python train.py --norm_eps=1e-05 --bias="none" --beta1=0.95
Each number is 128 + 24 x the weight over its row's rms, rounded and kept within 0 to 255. Layers, rows and columns count from 0. The size above them is the row's rms in percent of the matrix's.

# layer 4 attention key, 64x64, rms 0.126, rows 0-20, columns 0-63
size [ 88 101  78  95  78  92  78  86  92  85 129  99  93  85  74  77  90  77  81  79  96]
[[152  89 152 106 147  90 144 114 144 168 173 156 140 152 117 150 153 121 128 161  95 128 136 139 127 115 140 161 101 164 132  85 152 123  77  83 124 151 134 146 133 113 100  85 130 161 125 158 145 123 140 118 119 127 142 139 113 129 110 169  88 113  97 115]
 [108 174  92 147 121 185 126 124 103 112 103 119 140 114 121 136 102 139  67  74 171 112 122 146  96 127 121 114 155 117 123 120 128 136 151 144 117  90 162 132 132 123  80 182 115 150 127 136  93 127 105 139 116 102 124 137 125 158 154 150 104 133 128 121]
 [162 146 128  68 113 135 139  70 137 102 106 113 153 124 120 113 115 142 110 162 134 171 115 128 129 148 113 144  92 146 102 153 118 124 113 124 170 118 129 138 125 142 136 146  95 106 147 120 129 117  95 108 103 136 137  99 102 128  99 179  80 166 166 109]
 [133 104 108 118 142  73 106 105 161 148 151 171 158 106 109 105 126 129 116 119 127 135 132 167  60 181 119 142 111 101 132 127 128 150  86 102 135 103 142 143 128 118 141 107 111 143 134 118 143 100 166 124 112 135 178 107 169 155 145 123 116  96 127 121]
 [158 131 141  51  94 141 150 118 151  83 108 123 174 100 136 112 128 166 135 152 163 155 124  95 136 135 125 126 115 130 108 141 122 137 130 157 127  83 105 128 126 123 150 170 120 101  81 133 161 130  88 133 130 149 137 111 107 142 123 146 143 114 175 124]
 [144 108 124  99 106 114 149 131 120 169 119 111 141 139 121 127 143 126  85 136 133 128 124 103  94 121 116 147 147 112 160 121 110 154 132  60  95 118 137 140 112 161 156  91 153 120  81 141 111  85 154 143 152 142 123 112  93 138 109 105 135  90 157  71]
 [144 146 136 120 159 102 100 117 116 145 130 132 165  95 151 135 135 141 161 132 130 157 129 130 115  81 124 112 124 147 129  99 116 153 102 182 114 125 139 146  91 102 159 144  93 106  70  56 120 123 160 139  90 158 145 119 143 152 150 133 116 134 137 125]
 [104 165 138 127 112 125 163 137 106 114 121  83 131  86  98 151 105 122 109 106 115 148 124  92 149 126 102 101 135  84 166 156  53 117 127 134 150 141 143 109 114 105 104 108 109 119 116 153 136 157 121 124 126 154 143  79 117 144 138 168 129  91 137 109]
 [126 169 119  73 148 137 158 141 127 116  96 105 133 134  81 143 145 132 117 166 121 152 124 124 131 120 103 119 143 131 149 157  92 135  85 105 146 103 150 129 101 117 150 162 132 137 107 119 131 148 107 104 121 132 154  83 200 165 107 128  85 128 116 115]
 [ 94 187 101 109 152 132 114 113  95 125 106 106 106  52 126 139 100 107 106  96 142 123 134 137 133 112 150 128  73 103 147 149 152 178 132 117 158 145 131 131 123 157 151 118 158 132 157 145 129 131 119 129 143 165  91 130  98 126 112 154 131 128 125 148]
 [148 108 132 119 151 133 149 167 114  90 129 156 135 144  89 159 134 101 138 143 111  99  85 117 145 137 164 102 122 105  81 119 150 131 137 123 135 121 121 118 177 164 130 158 104 117 157 123 125 128 128  97 175 150 127 187 122  90 156  93 117 103 148 127]
 [132 183  87  99  99 101 136  98 140 100 153 108 109 157  94 148 152 148 132  97  82 116 166 131 128 157 121 108 130 125 115  88  73  87 128 134 160 144 121 114 105 106 137 132 124 117 141 124 129 119 105 112 117 143 132  81 116 114 106 112 134  91 156  98]
 [142 119 111 120 103 153 166 124 138 147 133 126 120 141 119  92 197  96 133 137 118 105 117 127  99  82 118 111 174 153 127 101 153 118 107 117 111 134 191 103  96 124 130 138 116 126 105  94 159 160 133  90 129 148 126 139 148 121 121 157  89  85 130 132]
 [114 155 118  76 147 133 120 134 148 135 129 129 124 167 157 146 119 151 134 166 111 164 174 102  92 149 132 112 133 140 126 123  87 135 131 106 116 142 123 144 129 152 106 115 124  77 144 148  87 136 167 153 128 125 138  86 156 162 112 130 189 154 163 128]
 [148 194 164 169  86 149 111 145 103 148 109 109 128 127 119 138 124 169 144 149  90 109 126 131  88 138  98 117 117 116 118 123 162  98 154 140 149 142 144 131 149 115 102 121 148 120  67 138  96 137  87 133  98 148 145 118 134 119 161 167 118 110 143 129]
 [106 131 108  90 123 113 144 141 147 138 104 152 116 144 145 121 104 137 110 104 152 145 153 154 150 133 113 119  99  73 231 105 118 142 127 132 124 136 126 106 106 119 169  98 144 129 132 156 106 113 164 104  95 127 123 133 138 128 153 144 129 173 132 129]
 [ 95 106 125  75 130  95 148 121 156 152 106 149 122 113 132 108 103 123 127 144  75 132 105 149 145 149 151 158 132  78 128 117 144 126  98 157 139 145 117 137 142 106 157 152 139 170 169 149 133 132 123 115 111 132 146 188 159 124 132  99 177 117 119 101]
 [155 149 174 175 113 132 130 121 120 106 133 120 142 162 114 136 150 131 146 151 164 117 165 157 150 129 122 115 146 198 166 100 132 115 130 132 154 131 154 133 121 149  90  90 128 168 113 131 166 152  86 148 155  96 102 144 136 108 107 150 105 138 120 129]
 [149 130 124 159 133  97 115 120 104 136 132 126 122 130 162 113 138 108 105 139  90  99 142 106 134 159 134 161 145 110  95  66 149 131 147 105 112 161 123 159 154 153 145  94 143 115 150 135 166  78 139 103 101 110 103  81 104  89 115 101 124 114 104 155]
 [ 83 149 101 145 149 100  76 135 135 169  96 105 107 130 115 121 128 167 103  89 135 146 114 105 128  85 129 147 154 131 113  90 120 143 139 102 128  98 150 145 141 111 127 175 175 158 127 115 120 173 138 153 128 119 128 113 119 135 151  99 121  83 148 142]
 [115  90 113 140 139  80 121 136 133 156 162 133  96 148 155 143 140 117 155 144 118 105 143 112 120 156 168 158 134 159 139 109 126 126 125 118  80 172 117 151 128 131 127  91 165 134 155 110 155 119 173 107 100 144 134 139 147  88 165  93 107 143  99 168]]